{
  "d_model": 224,
  "norm": "rmsnorm",
  "init_std_o": 0.0103,
  "init_std_down": 0.00557,
  "beta2": 0.98,
  "lr_head": 0.0096,
  "grad_clip": 1.0,
  "schedule": "wsd",
  "seq_len": 512,
  "steps": 4188
}
Each number is 500 + 25 x the weight over its row's rms, rounded and kept within 0 to 999. Layers, rows and columns count from 0. Numbers have three digits each. The size before them is the row's rms in percent of the matrix's.

# layer 3 MLP down (transposed), 768x224, rms 0.071, rows 487-528, columns 112-223
103:491496490491510481478478463442457474471493495504465506490507478491508534501480528514516492531513505491519475501513539518471570536508471476523533478458480499478513477528507491528516498535501519544478498464522509527467515497482472485490484470502530495481552507487535471485496482517508524515503480524499486508473479444492511497514505527486
102:486465480483495516553490484475510512459471527492491502517496508500483500530508468531472486486523555482486518548481498486515524470522511471486500482502493530494488510508480531508481479497524514472497457479458481511536515532545507513533503507429491509499472531475522490444512543458495469475498499516523474492517517496486483502507551477520
102:498552510483502529499498509506479490487541524465516508480500494512554516482510478501485542487507524515482490451509488520483507531521514513517530494493459523550535526539467481501470480511532498520526469507463504501546501486490529472494488501528521501472489479473530521485518563533536464462513521485500543481477434495491482526495516476508
101:516525534479497472509519516485489484495479521504486483468496499509530498477475514502499476507524484525496509506512527518484510508544502502490486458509509537486483488466482522468483546523506563482499513489492504559469496523512508490501478451478465516469516465508455486434494500539468526533519521524506500523505545487466493503524488544498
103:505480498492502542528484508515512504460527463484499463484486547476489491541533540500526518495508483518502477447520529471460464477515487457459493501489500491505500496525482499509540517509531484485505482470491485524475439456539541525555478473547510512490496508505471486484503491503499501547478518478478518478492550533507512534451480487509
097:537542481546504509545539514479510502508487540488483458497463502464489497460499468520532469517518525469487507524526475476511500476469550479467518481519505539501549523525519520513481495507515501473486514542500511454465488507525493511491536454525471468496497506544473480499468488491498520480500491547523489526483493535511451484446532514495
103:487468475517503483536514472484490518536496503518520568472493538490502562517492527492521480480498524467494475485515529463526478518511481540494528496480515492479512492551539527501519528506541542472528504499488454494511509501518499475491532475484478506472485461488460486473520521485517502499539500475454484479493480509465475503513509529472
101:499525514530503527497492472492504482480470531473507475501513503520518480494476542499518461454510491497526494544469531531443533482550506508487488491508513528473491484531526494486466533465460502512501520526518477496491583490510476522495494496499492493489579484489541484522511513547551484505519495492510494543486523530508513530494516510496
103:542530519503490528525464554495488478515528488512508523504459476485531485426565490488537526527521520450526459474482468540512495543487499509515496464478480531499500532495502525522510464524494488512499474497484469507499478509449511483471495498525502486553523516448474515515495476471507487497534512547494498472526503495499506532550513496530
103:513530489477474454472539515502531500471494561493529513500504474493493496498475440491471486539473512497482504476474509564452536515502483499565496520470506497518468461481481502533492489527532497535450484439454499533514514515554457528472505504556502522507526540476497531496517483467477534488480489516525504522496539481477473500459486490544
103:578512518464515497488503466503471480484488487531479479493478565489461508526522473517545471481499556468476500467552479527518499490467543522486500515523484461468507540483502484491475489527519476532502475514511477482511461484505557562509527527504523550549495516536508490476494488491483470503523487462490513532458515472500497512485510505488
095:487509479477519496513514512494519542515533514486515507488511545515502505516531513504465542453523516511507473525478512517536483527497515507511524460510478502496511492529541495462495490497517528463503525526479518518476528450543483515456546486537479504498553491522513496522508547488526491472458499502428519488544454535474469494493493511475
094:537490528471532551475519507475483483474504566530456559464472509537446490484497470505491512533497498513505501536494531501492457465499497525489519535517534501464514507482467479506528510463551485542502484457513511506531521542487508491488512488485529531486487528486511538456503469545485481513478472469475483528490510474517471464467553467509
103:524524482513491502510497461518479502521474464470511461522507468542462488499490500483512474487506501478481484475474551471508547537506498473507497519500485489462519502467514510482470436477531505522458553463528483495476498531490476521518450464511533522525538490489498460535498527478510508466488526462527486482536535537470498504526508473480
099:546491445486502474497472484510560509461474491502484521490502534458499484538492522514450490482470529475508534508483482525496498520516518509542505499464490509526532479531513489506512499512527468500524546464544537486494493502506502534500472505496513508474489560546460566514524522512506500496514458493457500547514468482482526510493482479504
104:506509550543498534499458521530516517494507474527555472581501505514518455503504507442478501505485497490487521476510489520488500510465448502470484480489541507506493490453515503542499488495468490487487498507469438441490508514504513467493472473503541545503513529529499503517513477506508518523530500483495486529490529498547498492491505478501
103:500534492508515510462459481482482487488460441518492506513492536486454541527442492489505509518486483472512509469503525502501489475468495528505502521465487489482515501486496518542506499507540476518481542527494507478472482474504513513492510487530476531467498499517430523496472516494517450501492499539462533468492516489508502516522466508453
089:484493500485504502480507503525511463451554454488464498517513539484545486494492497487444519510476465484463495535538515474518509526518526489506481507481544475488489535528526461507478506465486484518474492484498472520480477503469504490540487518469507473503467506474488519551482522457456534524506519475526525509458516495494506515490470472466
100:501506531468478499496473488487459525492500490511501515501529494441506509505498536552496513541515479491527533508518502468492507480426461502500516489477509538473464511511512500561523480492474452491507499496504465451463497525501478485475517489476517544514470512463494490481514494495511492522497514507513502477471564476476550542528473535503
102:466499517508531532503459487468472522557524533524538444549486506505496485505526464497516473469499489506507489517482494529532491515462521474472505521472498544519464491498509454492543525530467485512454486512491472518496490501494484454467473489433513484535458509471494544489496517468509487494509452546502519491506506515493528505525479494482
100:497464470499491486465504451494497469517528461535451516470495482481521499466520526507534518488518439487483489501473525481492512499477493534485499474483551498527520536527527505471496504528565522477502486479468536506472512523547499504511517471521480481504482470500501536520522512499496502496534509500448491447505527484501496527557503517514
101:501488504524535493498428502521460536511558468465444478484506468467559471493498512469536517472500536479511487522553501476487469520483500551519492506536501505458488487470500494573538507444511497498505452470524501458440496525532505497497495515500531514511456495494494470525506504441532533557485493552487515536507518451502528528477474534506
098:466458495514520499461498514446505476500461533490503509432461503471523538475479467488503522456522500558506486482509513483493495480501507484483499484497547540475495466511497463460501503491504488473505444536500502480513471517520517516513504521528510478538472515499514510490478510480489508527514504489470516463482486522471483530485519506492
102:479514436508503487516474470477489494461460490458500484526491503508563504463503496463473519473525507509524503519500502520527502480521533484473443520552484491507481519498465500510539523484482524507504471495494500502491495516510527494508494490442459518488502473549498507513510507523517443488478486525482461532464463525524482498466518481506
102:503492517477481499504443528517505488485516500503488519490500478516515504481486500525493505507508483490532494533503484506507546491505463484471470474478443499494469511459483466483443462501502548443462487508453492527519494526447469526566525503526500453498493519472488475513502484520484466503469467513487457538505520481498521483479522512497
104:499454448494520514477495519481461503464510474520523531525492493510477504518461527478501493489483463550492541488532495489515509484474483528474528510492474468497508429480477476509495501502489474534503498517491512489515492512445486530477502447458508545508534494497510494517534545493519481502475513455476473510525500528490501508493466517514
102:535510480512456558531487473484480520490488538499494544505491482513492482485475530508515512522492515490510516560497494485509484517495529496482486500486501471525483493501556501501492488487537471505502506474494473495490474515494545487432493509478474503478466493502475510484483499538504476486499486480517463489534513531538510503498499530506
093:475536501435523464492513474505491480511484460476464489520490480559483518481476439452535528524487476493518478499574473503465505448491503525497477480555493534483470504484519465528503497478504512484468496528503494522467518449549485533509488482500486466494490462504514508473505486519474493508533506493520504540499518506487513533528483514470
104:461466464538516480463512500505509514511486480504480522491527514494483491543537478520463520524486544511462475546482500496516525537458513479520479522531537531545489482483466521484468500516482508515498509495498511480570502556525499458497471495554511530476459535544478521449473495501538542521538517527498483525516512483474524519527505453515
100:498513478503486506518491491544472494461505491450515512558495464491514512480522477500500491464470529498485530483522516499474483513527525499454519456523506492539466543512473517514507497521502481516519501518524537514428465553473511486504472502534478530476483457514496496489495465499485528502539530498543537499548534461473537489483501503485
104:509492483480491470490467519475493475487525544474518466495515511495506461508499513479477498508490490470510486485471517504494516474473548529492524500512534529539548528489519498494477456511487499512504509474487530487475536521475519477523508511502491464463518554501533526471497514492519515508508548490510522524472549522519525495492478491479
098:518463486535519490514485509480486503470504483463458492502507502539477516524481539485505520487488542476466438495531500499528473459527520458500557472540520481529476465473520498443512514542519491518529508513486498482493496473530553475504456543477538463464520539487521478496504497501510481489504512500533518467532481517512501509505525534507
098:522486505516559497503495493502493531489541499460456498507532479448488482454508515510485498555493524477501506513496468465458497502513521509548494452464542487476483495491511518435511503460510474489551519477490486492544486475507535471437544534543515481488501502523501519500506500483505516540513531504495521486498517472469480483522504539515
101:529495447535445474492534488509502534489501498463515510502486563466495508550509530511519471452490507505507516499521488465466472485528483528503500461515534497526481466506480515449527537503470499537480489496529511500514523483507503503503464520509491493501518508573483519522521533441493491489476466500537526477512485463517470487503492523491
101:516526492518523547483480504448517456509468489543508455513472539488472487513500476489510469468498501513538509502490526507437462504504523504489543493535529515457520476496513537542505494475481538508518543503506496501514470521481527525531482527490482495503541515491482486516472487531492498486514486532469498533475552477508523514487481492499
098:498483503493485475502489482472494453515500503479469513481455494520542518537542485541502476500457487542500510496504514499493492487515512475523508495448564462490454475506501487517500511489480454550508458473499502482528532496444468501490507522500474479541492481463474490545504486502496493551504470452517505481494524525525511529457541469497
102:495543499507501484506503518519487514504468443525561532495505471490504510467558488516492511552496512546529489516491489547513502518510477525519471517470514492526502498513485500511498516533476504476487534513536495528507507510523479560463527489520530466530521548482525495515513566492523501541476472473469458482520526507511491553531511511510
103:472506542492475528540503504520532500549543496514517537491504531516488535499511531484494457481467529489509456548534481487469456508539535466499507535559488495527529494518492520469465549452444476529514460526518473448499521468496496479501496469470544524512482467490491466533511479528541498509515462516513480504512530460521468517477500480529
101:504524543570455463513471507482531503500533444523506480519514490545510504468497468532512458523492465529465504511487538468472526500507523492489498501505555505498450469528514524542477501498502475511464508478516426513524503523483501522492470502471476525490488459556491539483484489516490511518489456516506508490531512463503488524436481474497
101:509473471473510491469531535515485541443461484532506461461490528539481535544471486542500557482470513494534513521470490516499489503523513524521474454502480528493502475536497517507484494492480530539527502514507500458493465478466539501543497459503491498491548501491509455487489480504485520487520501469444467510474494472514483507527499454506
096:495516504483486496537505492440502503506465513494515460528544494482542525536488510541491510520505513505495487511509480468511516526528460464466512482499511470499525490515494463554494530536459481485542528541445497522489533499514489549512510450491540474474448497489496512513516515507478536498516475479511488521463493487538501553506490467507
104:522513518508488498527474494436476518515477515517496499520503534518463506488473549483549491465505468484480481512516504509509459505530478457523470471557505535470515497554526527499521498478522460531543512495494504549464496485497465502504453494501516510511541541524525486486469463471501512476507452488499518464498505441511494533558542493522
# layer 3 MLP gate, 768x224, rms 0.0817, rows 488-529, columns 112-223
092:477475541514509492474536519488502462474526471479491490541533519455514506532547523513542504464464491526535503455475506490531500499477481509459527497534476487511541570508530480522539520472487485494504549518460507492508450497500519502511528513478479511491515496509549472506482513540467480555536520500463504540492529463487485504531511516511
096:467485512526510525491498499508517493482512465491513493500508485477460534480490505510527506516528466489476533455523493522525488511477516487492525511472496460490478522529489516510487481477504492540495483512503473495506437514580493536506497489502467516499492485483478470497452485507500515479475488538503570501470455484456505504469507516498
098:520482477516511565520455495459502497512465508517497488458478470521481452500519509517537468519542497465480543561483495507514457514531492524509493529458483470481518519526530512506536503479527503522461538481553446467472530530550527507521491496545497482491487526515544504518497518486545494454470519519509472524508491559519541489536509500497
099:513521473492454522485478537464491503506488469457518446487499526435538487493555481483537505521477560508491480495493544491538511499529503503490491509507482494520491492485518511519510502475453488525481502527498501504514557524523531516480474485469492518514537496528485489506535519500519499472508509502537555494456482498499551499512514515521
101:470505539519506505561530502503559492514489475514550532505474482491475469486517498510493498523516524486504476484529496536482467513484467443496502531488439496520468528490472496511482470552514510466524480458506506487510501450468470509455477492455503495498528512481475537523438516532536528496506508510504509510439502501518472467516500479523
098:557429488465468512476505471488511515469567517511501535478510481448499503452500483513508472504523509519511491535465489501521542524491456470505518498513479469504516472478526502481509477506487508509473531494484497502513467499554473569498498526511506499478506500487514516506487468490503477508550503486509447489480511513498528547470514479517
095:517541506454521500468505496499503515486514488508496523537485520508528494498470500573534496501520491504467503513469446493528491512477534517471456497550478476494530502501435513514522470475521468521490497512490510472519426514518499506471501451454504492476496500499468484484530474509498525519518544473511485483523522476494542514502494473539
094:488503463498481475497557525481531508499491502535538493458499487494506499490471476491539513456460491500487514495454487516534521538520542487488475483531488524539504520502511513505495483488544560462542497503498483515479510467508495487491522465508469535464541522501484479488519479518495528492496490466490508508468472522522539550468472517505
101:478530509485452508480490471472486522504493541499534501496509538499495484468500539531485512504479524485514511520512487503471546495542496477518491510506501501450537464498506495518479505480492444470493491510514481516561538482526476520463544474489473519474490501507531551462496535517488530507506485473494518481484531466485481502501512485509
100:481461521478548484531478506487515521486505481484481524527534462517492497513476500519508531495464497514502499529492514542518538498472518506538512496496511483431499537521527490516508539501468470494515494513512534531515473478489505453466467496542517513475496510501513464464499552487490522512515498465551550457507424488554534499490456496506
098:455520434474454467490498504521511520478525496465470505477446512525497456551495470537485476526484480482475510499526478498484480491468538482480465461490492450535538474474542479444455511480467548546483519487539515527494495487483510524533480514510465476515534508527524532522496535512496531485478491498475523544511496474492516514502505503490
097:484503449501487489474526482523509516481487525470481500499483475476535485526542481548500523549487510420504523521536524501528442510531512525458493502485474509517506531539526525512496500509491514485470525527497535551507510498495477471521466532487478517475475467477515501492514478468491485524492474450498521537522532489476519521504541520507
096:545496477464517458535478506502506478479509508478460525522520518571501490492507525504493468507480459504519560485546489476513523499536490490499519512481514525479503492507492492466475547475503456483503507506526495503507489505497494512504533480526477492449457502492500489478493491449472482481480515525500536528497507472535495484515524458482
097:459452522447446491517441488529498492492476507511521503473509474475532572518533476476517537446459475527549502518503498564504517498519534507484500459467473532489516479512506500504484482517503490474475504509488516480468500467492524498475499499464511527502558491517495495532529478504507524504485485502458475482534502536492559519454461511534
099:519511483511438497544520494491521505495492520519551495472484446490529463486446548509501515499506518455518498477512528520506524504467510515505458488505513440485486551514515488507512533475507492505469510507507489545524486499509480479467483481545510532509494531561491514495536494430502499527467511538444465495511496459495546472499530495478
093:467525510463503490504476464492538496500492450497483510476516502497461515522488443523478490493471521475491505477457479531509488495516551465491544510456504498546519530505502518533477533479468510513513508475484514527498501482470509491500543473515497526459511504484484530499502454538521527471459505494524526483514474526500506480476494506502
110:491507503568513479516525482487500498443504453483508449463529543563483487485556509510465492484479486504540491509543496554541488463516519522481489470560503495512559511468470429477489494502507534515498521496496501494478505511478510475478497537487527448479490500469477505479528488530510487509479462474510507562513529509546552553516546504486
098:466528497497461529474492496527520506513487483487488519488469496464508464515489529511496502515509537447529514510488488464476513474490516492532466485500479509497498475512491465525508502476506485505493477535504488487480538504540499592524557451470489473499513507451517476452458520492506455502491535480481475522469516527519523515509515524431
097:489506528496480478489496478493487503521507468534529496518499480466465542512470494507515467508457490471482496510448466494507487500456529465532493448502463524478508485485489509505498511531478504506428518502485463497495547524453482517487481529559553517485493530480544474466476440501502459503478458482508484488476545513516506538499508502506
095:490509556502510496557517455497484433528498495474497494498494497543458504465483531431529491496515530482525493493485524516486507511506487506481487490532502512517506494480529543481511519484509539490482486487502527535512475462495479493488511521494497563489517506491496491492503481482494480486484527521467513481476476521513495498496481468482
097:513509495550491491494527533520525482504449472543471489482524465519469491463473493523506483535497444521491464473526477498533491547472504524467461492494501523481467492493497499466510460466524519519450561506482508500512535470481450546497496509462517510479509479519480535481513494519498464503485502510541497512491500507496534488523497467485
102:498512491506507495473548474513499470471493448471501513502552501481450499501529480522539506542491522491507526509494504517522483452527496499480490481484501544499509507510481506528502440470498526496541479476513524522550515531476473474482493500530509486514488448518480491516508545469519459508510510510489447503497518543486487451501471502512
105:529515513537492473478487519486516475458504492506485442555507503497494485470441505472513485492521487471534469479468516528483481510521536497496460475555461485534511491525509472526488446452509500516538503535501515510507509473512467491545511447491553486493489495494542537503487509488528499497510493502550512475509532512494465529528516523467
104:498505509500465535499548493543484487509502485533510540440465503539506513499513507541487463450521478479521511502498515538527528493487453485467509482520489529467514511504498470528479500502450531501537523516542513508537468506521502527493557462463513530505509464473556484494519497474498487513492522499466470456484494491434492558511467471515
104:522481552529476543524479495486520467530475453513476511531538488535509447500526464461502506480498494534501465476498523514516489481488467549528480523492505460463522446520544560530443516461469517461479474513509499509513543502486551512515530516541505511487476449516504535487495531479491484533483498495509454478521499516510493513484476466508
099:447466513462513463491517506536527492520479482492525464482519536539482539478561434505449485533496484471522503506468520487482534518534482495436505536487533505504539514529511526517489469481508495482480507483506504529481515498476482498510517489493489560484477510581513483495493533519516463519486513527493488484456529524500453544530542480526
094:460475471511473519550491473490470477488505487503537516495528475475547527511503554560470470528488501500500501482516487503460462514540531508483509460502538482525469520513502517537523498480506525478517511480509509500512458501460530508509509497514474541495473484498491476526543507486466469550496504458541508500475549505488487472477518498492
100:491500470496529482510522494543523472486473497518481492494526506511474495518498488483502533507481495486515524465490490507551470491467508491439508542511495476539496513469486491533529493497457464494529539512488491489518555482497446487458493504523503560522500453483532493494534533511457491507490502525531466505483539519462500524535530560440
103:524534499518442520539480479457507546503487492534473528514532501498554533486509512549503495504524507508525484495513494500446528527494498478511482471496505501527527528493496523475499494473515469510532521507481474503546511499536501438529461460506521523486501477516490507454459513500467466532535522456501522524492498539515481528497532529495
098:534521523501526485470527517442494480540509463474477500515526487488468534501476534546541494519508503525500466514497512515489466482522491453500475528471496541506546493540486498493488495489492489523478500526508514509504506467487494451514530487522518531536486497535564517532510488544525488518480550545529504487518483501491440542567492452504
097:485434515514492479580515487514504451494513455491493498525455496523552473566552496531505505494499436486526498498495506510496498486457503483485527541502526477495507501492509501536503517478504499501489513522541458483548513490487532462483502483524498541468467504528520498476517463477557491518480514497554518497522482527488521548546473494450
103:461483525555514500493467457470490472490457524515512506513513503464501515549535475502513494524491531530463549484507442538521529528463480509490508478518521470527517543523488530510487479452534546500516504504463516540531556473487476487482506494526508487502469484475515525508486501531496534556510504469545496500505492498526505529417491441475
095:497496504538507512500557469480530493473504521524492545495497518514447492493473526497471491539472503527495513501510527506474526509548484516516484483511552468450465493510450486480489493462473486487497524505506507523507497464442460466515518557499526478485498534504472520504476484518534506557495473504499501504524494520515504472531472539486
100:467517459460471487508485498452489508491500501441551450493532553499512502507488513528481483494525503498516450505469509470472487541550536479532508461481517484454483500488523472486447482492521519427501546503509500506531516494498520478492513452485521459502506519505525512515531535534480513505523489542514513512526492475510495520480497480523
090:467497498527496501512502492475531526510454519491466486500507513466504481538563464516511501488524516495534547491538542515520502465499493531494466510460519498486510500509476489582519529487475531485471465502483492528512549527499459524466483522543519481470479492475508523555450468528517498508488512502539465498498496489469515550488525501493
095:481529479490497461515525544516477511498474505527513497480496481509450473488548439506505486452449525494511480494483504482511519517521491504492471523475497477498507504514522496495467470513511517458476514481487491503508451531490497452526451494522509482525498495492494538552484513502512493545491499517532523517477549485476493503491465459473
096:498512466479490513522505473467525494463442459479435493454480476500492450461481530499526463544505493490488502459472530549540494485483497514509519451514465494502520494455538487515486487439500525483508558547541522525478527470494538459481480525498513512527510529458499502496517502488457478526497523533497494493501512534499529514506477479455
101:487508499489513520467510507524450541465480527529509508444501465491486502566492504515483494549507486495498490509491490488530545537507482461467519490461515472523479482496458500513456517466486499528482529491509523504510539495477459522519522538530485522498524494479496448501491534462524538477528497512522516515484496540467547521514462498466
095:442487507489554498507497505497473527491504490540516508517473489498498500506500448458506532468485473461481485490514500486476519526549541496523503471534480485550473488513500485508505506515526496451500459513468521478538515474507471438476522471461531499483497498548460482453526497471445486544527510464513533511493500494514485510456498497527
094:495507504485490556514488468491496513506511513467489513535451496475519525497530478517540504515507476499462452496498561457480527506490539483464502487509515497500482514513515503513511465523475477509481535535498471496498500532493533445525468521540477500492501477531495507490488499518510497546492518492501503489487482454514480533501494524522
099:505453518532493485508502502503543560527479472423495527510507496439432506509533550495498486488521477503493485492463499503516550505543469488543494516548487529510503536490503562483522516476508498525506482512532501520493526463534487503507529484475499486472542497550503560530493442540538456519505465507493538505529525501551475519539490506497
096:469504535510503530491521523514515516498501502498510544515483530530503495533489471473513479542492469502493494504494499490487505494500499487498498511522479521488520500460561474501505467424490469534499527484499491510541548525559481498485516502487500529496457474510483507471505546555514535490497485480504470532514523504479514484464508481484
# layer 3 MLP up, 768x224, rms 0.0822, rows 488-528, columns 112-223
098:502515490489534478501505525493492469517494522544529480504464496490474519508520528487466485478443515541461482505496492472494477528491516508505500515474524501478487489525522503462461477516512451458468507526474470509480469514514502494487492450486543463477511447512499533473506459504497474576527505498498496555501526533476507524535507520553
102:484497467520462463479489456505479511525547496511488514494477505465472498518498518460466511511533533488488523516516436525550498522459513483465461478521500494499478526491505499465490496547496464512513512508507538510462468481503499504522494482497497527480527469509480509516493478498462466539537491548512497509540512500532494501506536529448
096:501547511473513536473478505515474522455499502524502479478454497517521468500472516527498566509496515485474522465494505471457468495489497490530487491475476450449494506478482495526510459493525517459477437503517518453458493501512483497556478463518493506488456503459493484526559527496501513526489467504507507502493474543491520541484489548505
100:493544501459510487464505519462472493523488517475462518489514517494520470521519454517505483477486515475463463466516503503469529470473494488498532483494475472473489517526493482516459459528480502500475495450507479473503518494498495487451485506485500532531468525494517538446553476518527524557504507483508531504456489531492477540480479472470
095:524491506498485520478472478467514493494507481470497520528442507500511509468517519542491482459507507528479484473506515448502488553468506472505488521502475515502504464454565479491514458476509538470530504534495544502512473471490491543505424504508480511491501528527527483480514514510490503549471519521513539501456473505497510503550458439492
100:502513528483515469506540511521468495468508466512515501484493526496486520478492597472484484475493502519452496503532528476492508551519505496472525538492460512482518493498487523506529513520474507493512500469497497452530460515489531489526537538490480553492494550491566483516510423491497550491497521510478485515523546491445512483482479478503
101:466532465500488515531512526491516519511466508492502472442516474522521492476463496485487489513504524462489511507516527484489470465492544493513520489487534513489563539486475515518509501547521515545425468460527503484533468518507452500514498484476455530473490520471514488476513536456482477496566449499469480530532513526477506447509497516478
100:521525496506512494484490497538496514474521529515538520462482433515485490481522510441476500496503518512467504481470457486513486491494541522526469484529499537501482516509541496536538498525475458470532496463495507506475509515504495452562460504468502501490493502488447552503497472463508459499516522498492501528515537517500501531508462490450
103:476502496521513490547514518516492467524507524471480566484495513511489471503488511464489465516500479563475480504531502511507487537473468534530501469472525464552458499537472502478518550472494534495484498487520505461483509471491488525497470445526502547501555515514491512490493530503467489524479486484464495449499514499498498472481484457516
101:480532513511533494508478462489485477485528540452466509500459512498498479520537457529506505505481470505497503486464475510503481518488492507456461473494507502505527510469520543486518503496511510532520488477520533494488500499550473528477503502534480476485537501497496471554489545501485488514480492492478485452506510512472504525512528505555
093:493486481449526487484529487471489470530491470488513475498492507463516506510491499475466494521491507469526469497504526518479530505466468502498491514531520504508487471508524525496483544529478520490496434527521493482477495491499513483461484509509497501492503494467521507527451498534473486530506522523523488573507554513505511524475440500480
097:507510461476473489508444514528507523474506494462523446491501528504489513541507511562484522489507526470470477503520494484525518535514493521502540493461435503528470463527517527514504503440530485512495504508464510538525461494511465506554484481458492506462464494514476484467514539475489549500491496477515532488514529500527532516459504508488
099:487484533468495498502477518494492492511505488514465474473479476456504481513523515500520495515504528510482496503498498482499472503540491489421508490505462473502481483499524469487538503524466486519514478528444490556505490500485502461513495501528486444500465487485478552516501475500511507502466458487499475511492474488486519530516502532548
102:483535524483479485537522435470515487519516479505506475504555486472478488523494541516533490496526496466485515465525477463510469506519499480534524502471513481511469487503476457498474558518509488506451519495483506506505544493459466512550487532499470522478493526491536487495449471530484519516475520550496479484523452501487494510478475465491
097:509546491565462494527508520527500455516538494498449518480489501549509481470515518540486514514484541473511513485472544507482475468503507530509505526514488485518495496513465501493523475506493532553485516504521550509498483492471515501514520511539433482492505501507481515492545508505479524506504572467491536495472477508490473536474560511513
101:522512473501510486448489492512502531512496484498499517502516485484457567508499496508549488512526470499513469467505513474489483527531471516503525519472481513526472497501454496484546499450497471498491472519506486512533566474482486453511457520516502474504504481492524526513513480511490499491521479490468502459474506523477512432532456460488
108:493510510520513505495477516504462532514481478509494471504482481512502494484481471508474490522515479502509475506472491467471478498481477496466520516529469479497498493462495499471490509532530531430517483491491549477506513492515479456496532501452544487488507443513526511513533478518504446501478476510512495500546530485483531490518536464494
099:510484521474492485490508539483521518513545556469479481504489533485519428506518471524480491492525522495463498458517541520480542548495479477476414500514479531448504487506514487558501550462503509499477484487558501504531520525482517493538514522509463482520463502496530504515485514519523467482525520465450514529556472486504502490495527487512
096:447526509523500463515500482502492489526486523524464503508519498526501530507521506474520504508442465499505507508506477443517481470448481503498502524486505496486548484492516497481472535484505485482508525529501501511545504463513453533473466503562535474517516515507486502473457521471511496525519521478529520473551475530512474518449493495530
095:480491480471508463523488487521506479531496524506502450530428492496484520476529566481527489513507482468483508448477490495544522534478479490497531450575502501514548488493529511506518480497483509493534452505479501537490440495493519500544463509514494503499498492494465514529527451509456511551492552540537487540446513492508499513521517469488
102:477478454478531498476481513484495494478511482531450564466507449472510479459447499524471527479481501513537525487542528482527512521496514489515501440505482483500554503498468497531495529510501474515468471530473521511502486528457480456484540495500522529456493484476479501536517498489436488559519507522491506516524496497511534495503500506513
101:489509487482512488499485502525489490506507570504502511501506542512524525520526494521496503467486463521512521480526508500497501502486514516511517542501500559483491549472496503471456492491497533460514498486505479515482486519487473435520502510485551534504468481524473549525507462504473521553443438489493513493482506520519495545528494515513
102:529507484501489517500433475506528440535459516520501477502467523509522483504476506537500532522504552464496485498529502501504481476478479527484470497503503474487493491539538493512519454509546479481496485483517472471523476472509491485494526496519506529480449504467494482515498501493523470525506508505491507501548461476496515505465463486539
098:441512489463458470494515449501486461534482521519504498491520521477524479475531517497488512542491509469480565500487477531484481492466480534489478444483491489522484481527473513524507528509500493536490547505501516529429508514490453512444509491482462542491495495454468482545548515480487472480522481505516466490482483513487489466572469478463
103:511459455498518484519519469474539518512460514458511471504514488538488505489459483511511497528561482512536477495531483493441507511517504469503430461527506520529506505507471542478515536538471514509511511512493463482511455527456512482470479484491529532534520472522507505507502498470513559493507493496486512476533550519488469510516506486527
098:543501498469472561503510499486516520481493484500519472556475485520479483515466518516513521504502523532490467465500510460504488506486535551491491504501483492493539519508482489499486505504526505496458508504579508493523502518499520489533538494477459517508533464515485506463499509500521500485491485491533446525471536497440481485510482467446
097:500496521492492529493503479485469523495497514498556465488505472524512516498531486477481484530531496494464526512541487475530485542517508476489491484474519488530502433520502504493508505467461518491519479521507475505511505509499525493509453527534497545506537519491484443518461560475512521518498489508504494479523516478468494492527491498491
100:541491492490487527545529488478483507511479502494486509509468510480483516513486536479492515542494501487502487531508445483471526508503531492506489500534501513498516523560555555492536534495499499475523495477509472538479531493537499542473475476504524531503481516538483480528492477505483495523518479536488476499495483496548516458516525528509
101:464467471519503488494484515507496473484510485494501511492491481506450477511477496501543485522522495499510472493538542517513476493475507450495542494462477503477482453496494496522503457524556506544528500503525493512523517494511464497495491497528513517514543494497467442533472525503495498498555513536462459512471517529428520480471467503488
098:521527547519468494522509486495493502525512519497503506566508502505493454537481491497518509498462500528493515528486477478481487478493499532450541477528524537485508496519509462521489565497552540466490490463482492466459502486504517509496512533540526519499475480479478507516493520529502520486471485479554520493533527533467500474468460475439
096:492495455500455513495528473520495503530488492551504503505499476491477516491485474522498522482517508483498511503441471463523512513478547559498479474518525523512530465488490535485463494525501483522476489531504495514509444473463464478472508446518525438493540456483501512442463520500493474507518482465495536489501528514500456495491474530504
101:453478558479507480489529475502541520505526511527538482504488519558543484552496529504534495449509484480500518513503526484495537492527519473466520473515478476492503474499483492536513528491437519458457469526482508496536508549496492502501529502483465531503501507536503498480482467462506507495511549522460497472498553509506467519526492516487
101:486502550447486547512523506492500498520514487544468500510526503462520507522484520484514474499468521522518478470466523505488517487436487526541484491499523495499532483518499428505500463509512454475527546509464512528503504478479477446477539512504492525486509535484505492494463503486494526491529524524522520486444504510512501535493524481449
102:520487522549491513472505491503510474522486492515522496473452532511547493508450493477475480467519493461504533475547472528464466499495483546481450510487485565476523497512476487463478509490494496455492518507505441548487498530501500543500553486528532513512531479491482538535508518481475485542518495467488534481513513510512473504485440479507
099:474454490477516519497517537518498489498500495481512466523552494513505524530418471513491479500478520460467491515533544534514491498489506489485451500493499518517497478487501507517498497487471438473538513478505492508498494481474542508507527479498537527491490459482473496483513510456422513499490547478462516481524507507509502535531516501515
094:453498479497456516481476456482485531519504509490500483499514498463452442512465514474500478500511523508506480506496527470540479529472502505508490493473455520487479537499501465515492439514516480558482505484490498482523474491501515478515539493503515517488511444513494526521498472503494510519506558482535503513475490500497502504505483467468
097:547517494555481522450493484469538475518505536493501547511459498469502542482510456483478521536468511457528494453504507492498523491490505550476523511498496499588501494461520480486560529478514511492505539540465533521529528502487488524513498520516489496463522500529477500460498523502505489486471491441470482494551506497512529505522499486481
097:515493496490493514521476521498524500575456494479508490503521481473519495519498489495471522500495496465527485480451519485502491505486482517531518482489491490482527541411480464484498450505485476558487530496519491481466514496518470489531480483493497464482518527471536508504486514496535488483490529505485533524500464523529552516522488472542
099:532494472499497503469484477516452477510535555532515476483512468492468481457523510487511450485495512476510484440502484467495487483505507472533510517515527490512498467511529522474560520509506448479457505473477486527464519513484463512462475503481500460488492486541490551502504519501515491524470467509528480451526506480536484512470511500513
095:524494514495465496492463537507530508533474500525425533523472531516507501488502456516516461521504534495456516440474505544531522481529513560538516520500453494488505532541473513500532528503469510524485501524533475493481543514520502484445490497501472505537515531491538506491495502502509498507493530484517446480502512454509498510448499520494
099:503543473556493463563526521498527484471514540482491484482541508470523502459529455513525484482468519512488494509469539500541486500517504538456498511501528506521512504472510512496493512489494504471512483507507449515490485505498524547489458473497478555497499508509497538492513500484470551506486506494533464480524451459509487531501479518515